Weights of a small transformer language model: width 256.
Each number is 128 + 32 x the weight over its row's rms, rounded and kept within 0 to 255. Layers, rows and columns count from 0. Numbers have three digits each. The size before them is the row's rms in percent of the matrix's.

# q: layer 3 attention query, 256x256, rms 0.0759, rows 0-115, columns 128-159
# k: layer 3 attention key, 256x256, rms 0.0781, rows 0-115, columns 128-159
# v: layer 3 attention value, 256x256, rms 0.0823, rows 0-63, columns 128-159
# o: layer 3 attention output (transposed), 256x256, rms 0.0822, rows 0-63, columns 128-159
q0 277:076157207108106108155126155119069162120133138097156158157154148104081158146105142084141124146131
k0 110:081155151108096081162122167113055136143159142115145178145130150121096153157129165083153116146138
q1 075:082120158072131062104117143112055171125131159124142178144198175102079135129074161098132113123109
k1 101:026175129071104101171071166134087158126174160124143152157139119117107146155108111061146181135124
q2 097:068111181089091094149134128083080176170126186118153190166174196109067136098088152083113121149105
k2 054:112131129087142094071095140139061172108160088083114140133089109127102142142118128096121169052132
q3 075:143150133143150163102193110106154107137073112138144072131121111170055127133141092090090133115147
k3 141:055132184102097101160105170116049160121145128114168194132139159113050144123111145112148144142124
q4 218:105139168084098081177096158127063142143144129098150179139154176125085144125084151108153141132129
k4 033:124150090100140143146109144174120076134123123118143141129149103136114109101143151138033153124124
q5 090:126118117105140132089095118127121127088113117210113083125075034063110117166188144078142122171188
k5 078:102157113130135103166116134155088091142104107130141187120133168128069114147095152126170118180129
q6 089:084116136121173109086189107152124132080133141201119048165126061172098113141137157060073159149147
k6 091:089126162094129073164121131134078133147147124114140165173145184123061203123095175098167099147137
q7 089:158067082085147079182071121146133111161192154103154127100145154139109122067094132219150166107108
k7 085:080130119118097161116076133137092156097130127094125134084066114128126046222139099089049116074117
q8 056:197151186127144115134128119129121166161055118128114119171128166115200084106109131110182138158125
k8 156:089156162101094075160119164141047149127138129103158199145132151117074149144112157093145137137131
q9 097:128165204087144120177123139129067139134090150100137161150153185128070145134094134096140124133176
k9 084:091150123086113104133112163144036175122136126091157188143129121132049141139126184112134136135114
q10 073:140148165182121128101170113137147104118118131126084094145125139140160113173149161127120126118132
k10 128:182115111159144143098095087126197124104105116134069055099134121130207101117134120147112122128124
q11 089:066141179074068084165093127127088162158147136128138170142147166150120139115068137124128108115133
k11 052:120155126082113166141085156166079159121125128104163182172157125159048165121136124086078152095116
q12 061:101124189099082113157077138131119149122135086046152172119128156099117118148059149146153131142114
k12 255:193112092139161156087132095122217099125106115156089057111126108138191109114138094162109120117137
q13 083:126113064061137111151140163126154079141154148109077123144103138132146176133094144167123143088119
k13 104:067124203108097119119132151139067124156135148174185159117124145137075159161111147106116135124127
q14 083:159090174141141129112129097124109159071155083101127104115092122108115128118135139149136142136133
k14 084:149209145120162160115122190124120134129175136107153183104143161117134158125082124107164152128188
q15 088:173128151118132085118108121076093104076099146136096130100172174083158112182087170161041082085123
k15 085:068095172136114187055143124135159159145092095134130080127116134117138166127141016142084178095108
q16 090:132114064070134121164158157113148129151154078152133137125156115112110148155142148183166124128161
k16 087:127135169127194150092094134139156103119088109168135059123104102133111110136131118148154118084147
q17 093:114160154192127110087142126118135093087083141128104107096107129074109093120161115101101138163152
k17 089:175111128139157136106120115085159128168102078126105097136111097119149144083178087198130149096148
q18 087:146123068130191145111149127099119121140129132128138147074144188114171096128122091106116088104111
k18 086:121108135143082149161101102110108158154067150112098142128114120082118164096137137112088173111116
q19 087:175099118161140164133094148143129029101133187083062129083132145153131145116132131158115169101204
k19 087:095130149145099213142153154115123145147136174117174145134119165064159145153148148169173120107095
q20 090:119081117139173131197108119101143107170136102111118160122116166118102130120095089071163136172169
k20 089:140115080181137078120124105144121179128150164121100151159191133104121128154091151073160079146133
q21 084:143126194121072138112075115159149076086114141076118150147106134094136127084117144128148143057076
k21 082:111151158048078159122135103142124120162114148165093086113141130140069119101167144174098127093110
q22 084:135121107125136111177135097093115143123119097121079137132192163057133084113115222121085086085065
k22 079:079079117135092137106085128181125139125125145104132071116139149146160163062186157137101117117119
q23 082:137126117103138091124110104100133112089168082137115106121139132166153122083100124080110153102120
k23 080:066098141047157096151096156141143180170134132133137171133123146109147133106080147067151136117110
q24 085:136099110139139154126124116182162096064115187117111171135104110180150113105110114133125149098086
k24 086:068195122128079162121000046120119164152131105108138132145116150137079113113146108114074123150113
q25 092:059099098156131123167181142115127089162149161144157092177143080090096164116159136132217155225099
k25 089:130139152142144105150128110138090164155168132126100156119118143145071109119063160164176057146099
q26 083:128064123158120081126104124120140152144150150103161163176145142099127133133136114081118086176070
k26 076:136136149134149089137114142132104096133185145122167157154142169093128133159098105086103101119168
q27 083:124148129108078155185111130130138145128109061134115133178151110090164156118087125185100082102083
k27 083:131152149159130155090098156135104102120142166172104132120135126158126147177108110084081164124181
q28 077:153096127124145129100142123110112185126129103160138126064140129083118133119169138112157113175113
k28 073:106131133134165161126096149124097143108135141026138206135125130143120090085138138183093152148101
q29 087:159115155092049120111108105097093143071137096161086125143094114126129143142130117115127146069140
k29 081:110129114135179149132177106124122147143158107166132114121170103212193133137114124102136070189159
q30 081:143144133140105187131173125162105169131152119135119083084099051176124122153226149160133063183118
k30 082:105101115107158082111100105183142143129081121078146114099168126161089150080118132194161089112081
q31 080:124131134110137211137120121096105122109095093095088157134137157122108124094106169163123136153108
k31 075:095096099195140110124151156164201207140153123149152150144115123108209182164161117119121098159145
q32 081:143170099101138193130103148123181138131102150104105130132060158106172154148081100128151150131150
k32 080:073148067159060110144121139142080105182084104144134155146141127114094073146097160117119170141109
q33 084:099154108106103177140175161112157078091104163120147113170120137134100129057044089121099179113131
k33 083:108137232149159111121092149115128105081193118175088081128093088188120121124092184122122138173120
q34 084:096120145091127164085096097181137120121117151083150113100136127091134095114131157130162135137220
k34 089:188139030099171129113107062135190086121097114134048067144133090128159094115178142150121128074139
q35 090:115166129148091100145159076180138162196141104206130127131127119147136145120197172063120134126064
k35 088:110050149059104155106179160139100156084097105114185190087188131141096164144070154141131133104105
q36 082:141118129104141144125151132120148170151165130145127134093109142191121082144167106101179099104120
k36 082:102103152152110108140093138139105151083113114135165156157172125160070135157085091104112115126131
q37 096:145127098153089071105152132148157109190113124172128139192116128133150056173114128149089119128094
k37 093:124120134151122236154091137146099156166128119102175122114128127137127065101104084116160183120136
q38 083:124103142097152180182145101076120108122115109124153128142133156070104139128143100104146100123109
k38 081:192095110197146155118082134112172154136107111172113152063104146092118133090136146108154150137131
q39 086:128053143106112104098120121132152155051114071129151111158178153086135148132100195132177211139095
k39 086:119133116084150114134175130131146115157090118141097146121092180122140174102154163125092086157128
q40 088:147187149123134165102164177103151120115135112180142100142137092161102120073154147130078180165194
k40 085:147095142126171110137163159072042147150121111109114165116132129110132156169137153120165141109122
q41 098:147128179114137117152128138130127140118144119167115099154107119198116114068146141124108128139134
k41 096:107139177128150128065112143130102175088140160167199179103141164142146091128048096094154070149094
q42 088:105149131132125181172120167133162044116147178129128155117138113114099112114153101187149103093203
k42 085:174148121186085161137125161116100115121129131127100119117158120157094120155155101125123136111124
q43 085:176111123048116138111139113044139076047131116129130089131142152156100140172054127129133196139118
k43 085:093111148122141121110106136140078151155166111143118138143129129088199166173139170143159085137170
q44 084:132106147141086124056072110078124173174136140145073168140120126098144090129096076137141106142094
k44 084:162154083095099173062163140196119113070124154116091156138167134141160128138148108088177123183146
q45 088:099223116129177122140106099158141126107116128130090125086119107154120169082110105112123167136149
k45 086:098143160090114096127138160114084124116159128174166212152134176095080143146060158171119153138139
q46 086:152123056151108143143125146107145137187103114148093196133162146161139117160103134125106079099066
k46 084:122088106161113166144118128199091161152118145124159117142148093097168147133184101093116098161095
q47 093:087097127110122087128098127087161134108165120136162106148148148113116109142122129157181127117183
k47 088:187137068183161098118167113112109102116053069162099104133154113218107164158149102093147079095111
q48 089:096127136124107099113113134102124091128160166084113131148173143110119092111100134112129153061100
k48 087:103095094091091125174114083140052112129109161120125119150151141076154119158126156114137153179118
q49 089:145131155166058132112097129178116186125124090107126117109077138189144134126136088123164135071100
k49 087:100191111052173079129108132145044140142113088141134208148155125123115125113082160077112150173089
q50 092:154172152128097211093119120122185117114106167071127101140130071188142130076113125107081171103178
k50 091:143143173112130148165064125129104129158152095120118154153107154104123096129184147137157096078123
q51 090:133113192143093112128110083106096207105113140131125122121115144040100125092176113158127115129125
k51 093:200139086126163155104136112110185140140129096128087098129112116183167113139108082124126177110122
q52 096:106133117122128152181134078120093148186130102046142147098125142137133088161055097131153115134087
k52 093:122124155179093140085172143173126154134130100141136060128131087101130118111093172119099109106085
q53 086:140152171144086141116114177140140199147126059113170153175082154147094165133156145178151126179078
k53 086:104146142120142085152165146143107116172156158127143133108161149117126105148105141135123166173141
q54 086:089109138069088173128085128104135147168090095066084117168144141131129120170129131136111154112181
k54 087:172113102113158142112119118095181080137119114160168147116139139115141095149153103144085087161159
q55 092:116119110194114148126136117104119146191144084100141139135111154175143127121161121045104107128118
k55 084:141103143180125129097124127143142127170131097112107074119100126040165111117092166133137162114136
q56 091:142147164134111146110112199136131127113125097124077139102096033148160171176131141115131101138163
k56 086:153156119102170134112156149135138099156129100160167166156197123141118147150153113189164116168164
q57 087:124140154094120129157136137134113144118159075141140105117140136160129156083135138088173091092184
k57 084:159118140140139118083037108149131134101127092121104136164163125149175037149052109087137183102065
q58 082:172082082138136149090168113140151056039151139121144139116146094128125092081078086105082116055095
k58 081:075174179143152201153076102115126146110150113150047071126071093205148169062173115173114135128145
q59 087:138118123104096149165124172138100130110128130160129117111145162182157120127155135155086123131109
k59 085:108155120122119098141204131143075136186108127211172100096184124154119181115083123129119122132150
q60 093:090153061096192189138089124178157117164161176170165150121129130173131157039147151152147176099211
k60 089:123141084085126158149104192142123133150093098051103166145142162121097115109142133116164106102124
q61 086:097120144055143097095131059057142109144134155117116125150097160104121123149076187152145129136087
k61 086:162178183184133175065105207151114149097155120171144186128110101156144125106114115115090104127166
q62 085:126114139119143071103202132140106168080129169144190088129128100075098120112187166161145095197103
k62 082:106116126069172038149187164146131132170095156119139116147175136181076149108081129143098150127120
q63 089:106099152156152129147099143131091113099119133103066142124108053097117102144143154141117118157159
k63 087:206144116186116186087124092081171134145141130126128118129097104094192128112129128123093081089141
v0 115:107088113098132158155166163166146092145137159147095150100133098158076050130152098148140084151088
o0 103:159124139167117109077131129137127119112102088146111109084088141153127138139106137159150136140131
v1 134:101160047104148125112173110178093154071160067152190142144107058145109126115113166176117167167136
o1 123:140125202055147121154132125146114170127149160097088097147111145164162110097144119149128161133156
v2 125:099156148111177081140193151194149168188150146151115120105156142187083075168129131155143095160203
o2 120:182182122166116109150161152241149181127136097131153134179124092088091127141082159140104145115139
v3 128:123104139106140067110210175180103166126163104174095139080087134182091120175157134129105070147159
o3 126:169149171162213152127160134135156197119107122182108099092112058116124118106051166094102137140115
v4 117:141152115167133122143107124118120133170126130169062136181169171178064112119132146151115091194116
o4 111:145184188155104106127153167150115126128142094149149124131117108147141138119167156167113170124094
v5 107:139109173144050099156164149130122137150178230125113111136143093105125156125119151110113198156128
o5 101:139144085169091110127129120162161065134185075099093081170072140142168122141188116145132149169066
v6 124:134201137123148125131147119125126138149144139123124121109143142130128180115132173118182131166222
o6 121:115137183089190110176138141168125137156111153141158137124106091135104077179058071128142098103133
v7 119:130125117142163131141123170185097182088142102116144156072131150155138147129128151129086144135153
o7 111:186069123158091175090126142114096108121158136185154136117093136082121131116115131112117172108062
v8 114:105114085165092114128162107185092206171149152183087133149143147134122136166180158071118094191112
o8 113:099148102120110114111145167201168182108102127175143106069084090149134133126101113119109163128130
v9 114:110127134079164154161143144175112116118141072121093136166103090046102137075165154118163038117122
o9 109:092189135117050068133124085108098095127110147148162160067095146148152164143092094122190058179091
v10 115:104155123198136159119051142113132200152123120127071110144124157141160119156205118107125060119170
o10 113:148175128162133143155215123115146179108150146172175129063079091142073171098017117090118103128127
v11 118:116090099053117118169067114096148123052064134177121135123082077105143134153085142061130103168166
o11 115:097114162089128132066053103126071152152106120130124141143205134142091105143131109111071075166121
v12 108:144167132176105109141164111167102156127075077065172115191122160172109142204147110135129102106083
o12 103:082076131145076156116108147170209194100170132082082115115125154112094109106156166098102183101153
v13 114:143148141150117091173213107096115114160091108130146139118135048110127133090065118097092088060128
o13 112:101102105110143145168141116118160174142150174091069171219174138108161098072114158115075172138198
v14 117:137168115144188132118118147141133127112129092135089095191188145080134106143156163152074059073115
o14 109:153148083103096155179121143097137108135178163144139151127105097122155158099093151089144126135133
v15 128:132123110149130121111097151146142168101122162092142095110094147109101153051212116179161151183068
o15 123:185163083143126161137138159163149167164166129150196157119061110100116147119119076161126112081130
v16 123:106144081131148185129149132101112109127113132163141134089063131157152143149166122117041103145134
o16 110:083098073150154131049142129125121142102159106138082133129228142112208081152143196170133147098165
v17 122:133129136100111123152105157137113110156186049178131144113136079158163115101078198151101129118171
o17 115:147158167123115093127146144099120025095151138115124179156195109172149104170165121110187165138164
v18 117:125135079115168144118178202175108171101144093149133121136116116066120143114162156079143163133094
o18 117:109097204051165166186130118110150149094091179125121123087069114128135145138079129080146162141107
v19 117:144123156112136137155120179118099080043153144135109108170178100096119183069106158110094148183086
o19 112:112153123052080026161062060142085125111133124120148198098151075119172163144148114116115140152147
v20 119:120081117144132100090108116167117133055139126131178174186158156118124146129151137162165148116078
o20 102:150116111133078161092098133135084140168115184143127149124049137160153151119190136101058132161094
v21 109:163155116184105098139169107079148121113168137132085154166140092160121160166104103139130127110145
o21 101:184175122152139163171118115118062149096140138089105133150187138140088131189165126178161138161133
v22 124:112092108160119122122144111120072184110108112128207112120104116177115106136144047124158203166157
o22 111:123122061101230213111127159140217237154173144116117140130112128132143070122102109178137133069098
v23 107:137104118116084192086141120071153085129126195136150123112059110166122074139148100060064145085155
o23 106:145103133179160081035094123082130082094103057126108067106239102184120131141131106147154113136078
v24 124:104125102136088122140079116113130131148105105082073126159167121139139145096139139098139172135097
o24 120:086104171066185091143139122131134154151119098067098114085130153146163094097133116153134097114196
v25 120:110155096094117143139185030169167162199131168102152133154152104149158166136050171114119160122166
o25 116:080100137129050104109129142201036069085090140098138088145107163145099139096127129151112106144117
v26 115:149183132151131171107159138165109042125140057094140191171143120104154149064107113089101129098057
o26 115:126109172112068096120101083096088058121095167143094177059122175143176096139154104099127130154149
v27 101:146146127164055122171154120148101133129133154147096106166153146140132136099126116114122130117097
o27 104:145179099179132111155209197143173157148147104131128114161128114198179168111158140119140149141137
v28 118:155140110082147184158098154127133107059141077110122151100115152134141189147173166171130129110051
o28 113:132066110178108150091143161100143096133106122158170140113134132176116120144172117093151197125182
v29 120:126144100133118105081098123103151109146186186062134148094190115205114060093151089097155146110102
o29 117:161140136109175119138153152139119077111119066115144086092156103166101107126159073179191124099167
v30 112:154153164123126119124127091081131085126146117116132101083115126069122181046139112108154160123127
o30 109:129147090144140136118143099055146135177133155166154135130101100099234124119150080091134111111079
v31 121:138153101136163149118178117132123141142186109142150098141118151147117135172144141117104086178140
o31 116:140126129099108171093081053132133169129176152140119132103134090052119085134068086110121098105122
v32 111:117141151131165205161142110124134087108142131082173112130145157148147139173127065124107180168113
o32 105:149061087089141104087162126089121155143137170128120112041066175150113123154160140095098123132091
v33 115:073115143171155111125129156171153156160096078094092139113086115080133124130105200086139134173141
o33 107:159162190118078136224145108132107158152171075113152126152158119119188156154104098149188146120176
v34 120:130140137113136101095148163148131142135176112137140159134120129152109189153149182160123130114137
o34 108:134151183140145124121160096110125119101076146152118068116088115150075107172111074082114142207155
v35 113:152104160084092140156077146096115066110020116187088148128122151082152106112110151186076063135076
o35 107:138118083108087108080112199090074111167167136137144180139136122165251173083124221111089129120113
v36 116:099143090111119129158127084106103102130065144142172118085116129153131168100093148182099157175144
o36 111:082107128140133076052139206153070127169139130147129153140164160129148139148145146165069112113092
v37 108:152160142083166128092145104150111127122160064146134163145122088207055171121139135105162143133122
o37 107:099123167092135165112126054148113142104076156129098155102114127073122065165141086064122126145147
v38 112:153148144141128173095112116081116136106108140078125125138081195096123122178116091084106164080132
o38 109:086094081139208197121153076082207221119150117078120120123133141129109111120147089078129095163159
v39 125:156118116106150139207084127100102099097040102186083113097144147144137134116196124127125102193123
o39 114:063118150099150117071101168111138150158173106173102178161155137132176129108139143121118121081103
v40 118:143163142074127114115164115205134117154178109116198145119085081238100109155138065168153138100232
o40 117:179168112184116131124172202151096102112117158089095097160076136144109124088120131180149126074104
v41 117:109138091130087172107026125135128189101150122131141124126074145078132152094149176126098161151142
o41 097:103103153091168113122147133059128119186160137145139081077145075108126130128080104135154142108160
v42 119:084179108165132096107162127125117085146125050171122149117169153137126149099176109167131112159098
o42 121:122147179102128051120091155145108133128084137196093153096130120134158128165094138202101115140108
v43 119:113117103094076103140122069103125175202121121137134149104098107115122165109101126137119181083162
o43 108:121098105106131121103164097152119138097098113084168142149133133178109141153137110156088108138110
v44 124:127074124145112107143101131123136172191074140111094142107078123156170134221108160164149100154137
o44 120:131113135184066171059204146116083083074156128108129094191116183134121151151136128146159153197066
v45 116:148168141124135120158140106130104088140104195119129121219198154112115128140048144075135152113167
o45 107:067144127109123109191088135110178131141148146098123101118105123132151155072131139133132104133074
v46 120:167157136156130139154174141119115077111167150107089106094155101206119117140181120126077081154123
o46 117:140203086194094078082107159143141105111151103176125179092212106107118080125133144171173176080168
v47 115:112116090133127148149138102151114122151100130134178132197139107125125096179161164123126121141100
o47 114:130077189088134107165108126130174164149156126075120125085177146156142078088177163105101138084164
v48 109:085106133117078136145119095144080153084099152176134102149100090145125129235187112117137126150118
o48 103:119129101175117139081099150160196166120192096072122161058135135137108077120100153127115120117103
v49 123:163169152066194115084190143157151136149179123113178151121181143119087071103082132124113134082134
o49 119:118130114074114100162092111141147089090102145127119101136090147073120148098080101108149111116152
v50 110:113187146116178156168158150112137089153063076132137106115151139153097161120068108086126163099137
o50 109:147099161064174088161137112128134167081124071085130156127141095183106131140168113103105084145080
v51 122:154158117114101186114118095182081088172143153096172126181114107092116111125097145058101139123121
o51 117:088143074099130101153162108115161142121171136156110093060142110136181150083118111115116097126110
v52 125:154153108150113110097160112156130142147171115090157162129056112119121141122159140054163151091113
o52 121:168096216152163167172114087153191175129107058101148105120118100160103116115174057100123101101175
v53 115:151181123162136146127160133192094135157158098074107144112098107141068120137132178116107072100091
o53 107:121087107153108133155220053121166088115095118143095110079088147122176113122158133085155195106187
v54 121:151108139046163131148073165152108120132142154142115122142119126104093167053118142128112110127108
o54 116:077117103121104111087178125127090108133054153160149142129078135086154182133130135076073146166146
v55 120:153160095181125155093103118079120167092187079064139103071125172087172160099180131163186104110052
o55 121:146116062177120142100166148117126079168111121115099143130069166124146134150151113150171178096157
v56 130:132169133124157182147107127078117131054109138158113118146153111118166128140136128150101091126157
o56 125:100167088147103099112154124102075126118128158125112179119163140147173138092099164144148151103153
v57 115:094242142120142119112112172071101107141156089105122165134117130167110194109101120110167131085118
o57 112:080106111134175105150148066123160110081075111088095117093086155120149095189124091152177131149158
v58 110:141068122115057136144161152186133144134176166157162118142134143103121094189152108135116210178084
o58 107:155119131150190090098140189132135117181120112099141083122154170128107093158150102117131149096083
v59 117:080085079124136125086076132072121094074082140144122142159166130149139120101136106127130158077113
o59 113:129108201107197124079120146091054138130098095120160168081211133172070120159161095137121089151140
v60 118:137117145133109107095116073105150133102110123139116166166132072093114120118129103099166123078155
o60 109:105141117118122135160127103151097140129063103102183143114125123182076141119109066124091064170097
v61 118:088149101096151145087161066076147151079138149160202082069152139138120143097164099171130126094131
o61 116:141086058156143123056116157171092143121080139119101159137135153109176149094098135140106106090097
v62 118:103106107135077176134097139111142116139131147157182088174118119080155112108110125118080129095120
o62 113:139139018183134069127159157084157108184143111149174134130222068150165130141167151133140126112107
v63 109:098164091149146112097090112091107165086153117113153169076111149092165173119152143139158116160184
o63 110:112119066117160167109160095158068163113119118133132171081115151127152106168117128162115112143100
q64 121:114067193158145081151146129093125128121152159103105106161219163156123113169100068147098058151064
k64 111:178105096114158153079145112127180076128086119163104117129097119160139140068140094193113119114154
q65 116:119159130092154088176102163121096135143146116106107169158173139126102189087103103087166118150137
k65 112:075151144129124096186124152112048184123126145112180159123122105129072117142091179107161132168160
q66 068:093151156144098149129125062122141136097098098117152122080045112164112143121125128138125104066139
k66 129:157080112157159140106151124152204088145119110153091065131139172131146160119157095157068122106093
q67 093:115157174115144080205134153128097125199146151099132178128139140075140150104069087107151108143161
k67 071:116145178141110086127127127080075175118098121076184137122116102215087083144069173139105143171095
q68 066:058175166146090106117118102113140125106127073094129126134097129145109134170134121075132162110148
k68 281:171110091150157163075140095127218095116113103166089074107115105135162119105127088155100102144136
q69 088:133098179154142136145198102094146144120101100176119153116119159130159109160148186169085084074075
k69 086:079093119104087102143146123153111111112122120183144083114092029104074135139163144062083166058174
q70 096:104080116138159132086170183113132128079098161139138038156091181081104159138167162131140145123131
k70 091:179136116173136097105081122123121100142108140143086131147101088130131114112135111148123147120109
q71 099:154114118083121108079103108146130131185122099125156168124156135148122109102092091073146071118043
k71 093:170116132076137129136144073108144035135063132137122129167091089102125126076103086112146129097149
q72 116:124180131145111106203098150112074146096117153101112165131109124091136157122098112055112116123117
k72 119:136126171157146080134112071082141119122116178170090108167127164141130063123154121167130100121141
q73 103:127175060131152164099152102086136144139084144200090157116031058140145100128162142157104127084147
k73 089:119123079131073113128140184137151105147176087159139143137155120121130190158080113097124091116107
q74 102:119109096181095154082164118126174143091110123140128112086100088154128073138158126126114148092133
k74 076:174093133164132175129140124129219088148134120126082091107164174115152150087147114124105128094096
q75 099:094149173140108153123102133126085191146129119214168162112059138174133105093138170089122162157128
k75 132:174109098147135173111176091107224105130091147158097063110122147116194111136122122125099127125129
q76 173:143095102200143186119154101123171086112106139147144089122100102136163092154167114157112092121092
k76 053:098109170149117146160088154137125127154231118108112127134181168119095184099143096097071180118112
q77 096:152061166173182113086089144136128128061063116160134152157109154122168144078130145163101132118096
k77 091:178109134124109159128160165151106112151183118144102097161157097137118152179107091144131098048095
q78 097:192123080178118113171152070136109164167153116087125161109096086087091112080181139129205133125109
k78 096:117192085143167126075038119162139151142109162174138111126141113106130163105142139088119165090112
q79 101:106207120092155148113130117083131126073171176103169097087222105150078124089152111154050132151156
k79 095:102130100116159125094141102130124157114147143130204184101226165096159091113113107140149135129102
q80 094:083097143161178125133114146115156100134119092136117174130132102164108065100072151121068205136203
k80 090:148127151142092105137135151086065084116196099125095123117146128118126127149164127060130125116101
q81 093:103111081129145098118114078135112127183137147090118132112103169055142124155089079078165092147122
k81 092:152127109182126098126071117129161145141136150120158141097111117114105145161147176140157177144096
q82 105:103102113141098145104124176123109162108137153125139129134128165109143132140134115144117074117146
k82 100:129102163154137092114113100177101083142061165129141076120089161130092083058106115120155178163089
q83 098:085104132124163111175191119068147134166080149134105129126130098111130146131104127025078119149150
k83 096:136108163148106114070152142095148117137145157133106117107086107174075144104164115106137156143091
q84 104:112089120131131092173080142110120072130131165135139106117096162138181108180083128157089134114106
k84 097:194102142131078171136141107183143081110112069093133133118123129182171132147099169122122151149140
q85 096:160100108148126189129136137149158147123128126120184147124090121123128139066096114088050098047113
k85 091:071161213161142145170132153087168165107150189167093079113118131155105179115149095114124135099150
q86 094:098158093111119180154130087065104206113140151114115119129096074157104139146113082177126118170108
k86 094:109150130116105134085142130082094162131140112104147148114131171112124201114172126107147111154122
q87 105:137176131169121124149088076122103172120131105147101144186109079167140113113184087146176187138177
k87 099:108161126101115129124130157214124120121110162097129115139148115046160116108094125103125074116070
q88 098:081157146159146134157109127103127116151106134139146162084118101158110167063109148176061064125147
k88 093:167087147127110150146124158133132115162179124169075117147126113087133120198102114118136136106139
q89 095:143169102104110139128156067047149168142124130150108160113159165112131107118117111065130148053161
k89 090:148117072123119142134120114157155179156135125090110114098200157063130124133177172113179120143085
q90 098:155190076137132106162130154109094119201162156158064136125127132186121060118082177152194143129144
k90 095:165124129143109213125135144158168052139105128123163134129133147147206098141104132080164126145117
q91 093:100117181098126132130157097146141185102119125151187103155122080134137099107126129100158130152105
k91 091:114090156161098128125140154169104089101110157070162103157144110147109147088177151127089148085107
q92 098:150073111056148079102156143147124140143118119168156156123134146096146088129129200106096125112043
k92 095:113128152091107183092158136119184156115085161167141171122113082156127104107182061146109139116160
q93 100:105107093187129097159115094113133104084095136091156113107118113168103137100158065108045094156174
k93 098:158188171171113144180141125104128195226204166083085132023070095159115165172139154165116157112109
q94 100:145120153096196127086117130140158131121170125172157141130117140122093111148135186173166113129076
k94 098:085084133122127170123129188102103126147174119106150196100188152175094171151127134091144081083189
q95 101:131116143131130101112115149141097129127144150168183104137140134152057148136092070153126104149087
k95 095:124144149205099118169128156106211145143091095062160116144144167153120091092125122092096099190147
q96 095:087092179145160186146093085091190132131145118133122174181128119164095092150119075034090080142147
k96 090:094136120142128123177145123139136162137159099150129120082159130112092136113148134144117091147154
q97 103:103183156109158113090122144136112139121101098203188105175164131062151112127119176108076222172167
k97 099:123079110106149132157136118127187125112139120081107116120162222130087108108117187100147080131131
q98 097:121095100151108081139089141142104216164132084122109159117093142120142147123138122145127170140168
k98 094:179145131171113108116115086158157110122133167188110111114072130104140123106109153075153143101159
q99 099:159134121148131110092101047165141168119098110114148156140174131121124115077132092123159118111136
k99 094:121188127130131161229143116181131129133078139084139140172153132177176081096093158138090120092085
q100 104:155115113188127161144134187136164098157124171131105143165089169179198135149115147128156143072139
k100 096:100167100125131144175101147094129038099160131116097054151176108178179152144133139111135130094107
q101 103:124105150170134109133082128102110125161134086112132145116158102091179145131130130187151139137141
k101 098:121142134097114146181172085173156091130130102103096125136120148105176163139118145084110062142176
q102 098:142125091133129137098110115178144145115099165134123146090158112039178138069135155155170160143095
k102 093:095090086118149158138179173126132155110090113131113136103161142107120070158104148185122166140066
q103 102:084090194200137132168099176138122073095079171140137109143142079109109156124120106137056112138191
k103 096:143145127165105092158142069131109173117167043157136122134098077139099124165125155113088118179075
q104 095:115142127121112132106067093160137091141058153157139117177105140118160173121170137166123211149072
k104 090:122146199135124107179158103176119126098112158115101130166120180124151176160108129089148112136094
q105 099:158061144099099149094096147215139115149132160125121131113104141049117147115200116131196077114044
k105 094:087105110158121089163098054117128162096114141161103128118141139134119092136169153157146110108134
q106 097:127120158100112048150109132124127111097163082124113116115153164079138155107097148074131114166141
k106 091:075151135135190153161117067134142159146108143107158111088132099150126076152102147150148092131104
q107 100:120144128108111130132125134101119121118146119141099114091135131117155165116106108103138112165188
k107 095:136161103115122128146121122103117201133141094116126188139136121119103180112130138182133127165147
q108 098:086138104132146144110057128157122094155132168124180137149121113110087099097129111130108150149153
k108 091:102096111145099118153145119152130095147147115177095160086121160124111121156166124048150124122062
q109 099:115075134106084067118136132101128089152133089147135117141095158120110057125071116105132142140172
k109 097:134122123076132156132092024183141129115074088128099100126093158105148113104137132107177095099149
q110 095:110098114098119059097096146142138077196110125132092150160157109184094139106132093083146088134140
k110 094:111141127140107115216129079107138133144106134091135136122182173094168106115171128137172126147061
q111 093:112149114156126161092193158136140122082075153154106106102071113183109084169121123146144114129190
k111 089:178105159115096082056114146131109145151111127148127170154088152155141128149173094140127160104167
q112 096:192051111126125149088114168120129097023106147167141092196096132120125121151088131144129090137126
k112 089:119094188146078068131139151139111173179120089168147137118125121148134184102118084119046077104076
q113 097:116143150091147103100142111046100155120129150178138124086144175116094116174167149156103200150105
k113 096:199119131153108136000183173134157141132119075164136166127112169126139135113110136089142087131152
q114 099:170135175142111119118136148064137118129152088157100109118170174170144111172170130067147109071070
k114 097:193126109125099193075147115084126098120094159128155126120176072091132117022101081172109099140158
q115 097:105082123055137107149056150141136090156128085129186150094107155179139101098122123145121133148122
k115 095:160102127121104083115181111147151115128082139145107199114158166157165171145112086129124092105077